Part of a small language model's weights.
Size: 14 layers, width 256, MLP 320 SwiGLU, 10.1M parameters.
Training: a variant of Adam for these matrices, 529M tokens, 4037 steps.
Each number is 200 + 20 x the weight over the matrix's rms, rounded and kept within 0 to 999. Layers, rows and columns count from 0.

# layer 7 MLP up, 320x256, rms 0.0545, rows 66-69, columns 128-255
218,192,211,227,209,215,242,220,201,198,226,199,222,196,190,166,216,172,197,171,176,199,213,190,221,192,182,209,204,221,195,226,186,190,185,192,231,187,208,193,206,196,185,201,215,216,175,207,215,215,175,186,192,190,221,188,160,220,201,189,219,186,214,225,205,176,186,190,204,205,194,205,206,221,214,222,171,186,188,199,204,184,174,195,199,195,220,197,207,191,188,215,201,212,192,233,217,212,202,181,200,173,232,229,210,187,187,181,184,207,226,189,187,211,220,223,225,195,214,192,222,184,187,207,192,189,148,198
226,195,188,191,180,245,189,199,209,239,182,229,216,203,203,211,227,179,183,228,206,238,215,202,189,168,188,239,183,180,165,186,176,185,217,211,242,238,232,199,209,212,189,179,224,203,198,214,176,224,218,187,204,220,218,198,205,160,183,218,183,218,198,242,232,246,176,220,194,194,212,215,188,183,248,138,197,218,209,232,192,227,145,187,199,183,174,193,205,215,218,219,155,181,197,225,235,190,209,207,211,189,224,175,244,161,192,213,213,192,212,219,231,169,206,208,192,209,202,198,238,217,207,200,214,206,215,200
203,212,205,208,181,199,210,208,214,212,194,198,176,212,198,210,214,227,193,188,183,220,161,180,145,204,157,215,196,183,173,231,199,171,209,181,243,181,198,228,191,221,168,186,178,204,188,185,198,195,186,220,183,165,211,177,197,226,193,206,193,213,168,202,205,188,220,220,195,198,189,195,177,208,215,225,206,180,159,192,203,196,201,181,210,188,226,205,229,207,194,187,194,182,182,199,214,173,192,210,205,195,182,184,206,173,173,211,229,205,174,200,205,208,207,210,215,184,206,183,224,184,213,182,211,196,224,167
190,182,191,238,212,193,175,213,192,182,177,213,188,240,169,202,203,195,188,187,191,209,166,210,241,194,197,239,218,221,225,196,195,213,249,201,171,202,214,210,219,146,217,225,215,213,202,210,214,199,190,165,193,226,202,215,172,185,150,182,231,226,253,216,178,221,193,221,236,189,185,191,201,191,187,176,211,208,188,187,190,204,248,190,209,203,167,195,207,189,172,200,207,202,198,181,152,208,178,233,219,216,223,174,211,184,173,212,209,167,194,163,175,178,188,218,233,198,202,205,210,207,208,184,215,195,172,211
# layer 7 MLP down (transposed), 320x256, rms 0.046, rows 66-69, columns 128-255
191,194,196,198,220,213,218,245,196,218,166,205,218,215,199,179,197,214,176,178,236,222,212,171,210,188,194,210,207,206,233,182,226,225,182,166,186,233,183,200,208,204,185,216,206,163,174,208,217,224,211,179,179,203,208,204,171,238,207,234,190,198,206,228,215,184,181,182,189,232,207,208,217,220,211,198,182,190,221,214,188,186,211,207,223,192,206,185,184,203,170,204,228,192,220,212,188,186,181,179,198,187,193,214,185,216,176,184,204,222,233,219,187,251,195,196,209,196,195,212,185,160,201,184,203,206,200,217
165,202,222,198,235,212,195,168,185,212,216,203,181,208,167,212,221,217,205,224,192,193,192,208,180,210,208,216,197,200,169,182,202,212,183,159,195,210,218,237,179,187,183,200,213,203,198,190,205,204,171,185,199,193,170,216,256,208,219,199,174,179,199,217,161,210,197,219,231,224,214,205,187,224,180,181,218,202,179,230,225,224,210,177,223,187,216,175,206,168,168,182,203,242,186,197,186,178,198,191,223,212,236,184,217,202,203,217,197,182,200,183,188,191,209,204,194,216,177,196,228,206,195,189,199,165,205,180
188,196,208,217,199,223,204,241,178,143,175,193,207,207,197,197,183,203,229,221,196,207,210,172,217,191,193,218,214,216,209,176,165,207,180,179,146,205,196,183,208,217,201,198,208,205,174,236,198,199,197,194,170,215,183,231,242,198,196,266,207,191,213,222,191,174,214,194,174,196,199,194,179,190,188,199,183,217,203,202,206,216,214,196,172,199,160,191,223,206,204,191,194,173,207,195,227,184,194,183,223,183,222,221,195,189,193,164,206,209,182,189,185,192,203,189,202,198,181,204,191,219,216,178,258,196,193,224
180,208,231,235,218,201,186,169,199,196,168,206,196,214,192,181,192,195,196,190,150,223,196,181,201,174,188,222,214,222,226,192,200,238,209,214,186,211,226,236,196,204,226,197,183,217,214,217,188,225,186,165,241,208,215,209,220,201,206,183,211,203,224,213,207,208,219,193,216,189,224,240,182,186,172,206,207,197,231,186,214,202,204,182,178,202,187,234,231,183,201,216,177,180,168,180,206,216,173,190,176,187,185,176,204,198,182,180,183,193,201,216,200,234,186,230,222,200,219,214,168,197,175,168,184,232,204,194
# layer 7 MLP gate, 320x256, rms 0.0545, rows 67-69, columns 128-255
204,173,172,217,223,175,189,230,205,238,177,211,211,196,184,155,229,228,165,213,190,182,217,230,169,142,208,215,222,190,202,200,208,197,216,153,189,153,200,193,211,199,201,191,218,221,205,229,221,185,217,212,206,193,203,234,190,191,208,206,150,201,201,239,201,232,220,185,187,209,196,192,197,183,193,230,221,180,151,223,243,188,213,213,184,225,197,189,161,197,192,201,210,202,172,226,210,194,191,198,262,219,215,203,202,212,179,197,192,218,177,190,191,205,193,158,214,171,212,163,187,213,215,166,203,158,200,209
182,185,225,201,228,188,209,190,210,162,167,200,251,205,203,176,197,156,196,183,197,189,221,224,221,185,244,214,175,200,199,201,190,188,202,198,170,224,202,173,224,166,210,224,211,196,179,230,219,197,204,172,181,195,187,195,232,183,226,186,188,208,196,215,183,199,216,183,187,201,189,207,194,184,182,171,203,230,187,190,206,186,201,213,206,212,193,191,200,190,172,214,189,212,216,220,203,186,187,201,173,202,229,197,205,209,205,204,198,167,219,200,200,214,189,213,206,247,203,211,205,197,195,174,240,217,198,210
195,200,176,230,193,196,199,213,183,182,224,215,169,193,229,166,211,212,225,191,218,197,209,197,163,184,186,234,221,202,198,232,208,188,195,196,176,191,197,195,223,206,213,188,206,201,182,196,203,161,163,176,187,216,210,238,209,202,205,200,220,218,208,245,216,202,179,195,213,222,193,174,203,220,212,220,210,199,215,216,212,218,230,194,195,193,187,195,223,209,191,221,187,196,216,205,214,186,179,213,174,226,218,212,209,183,210,170,224,219,226,188,182,186,240,214,194,204,195,241,184,184,205,201,208,174,180,199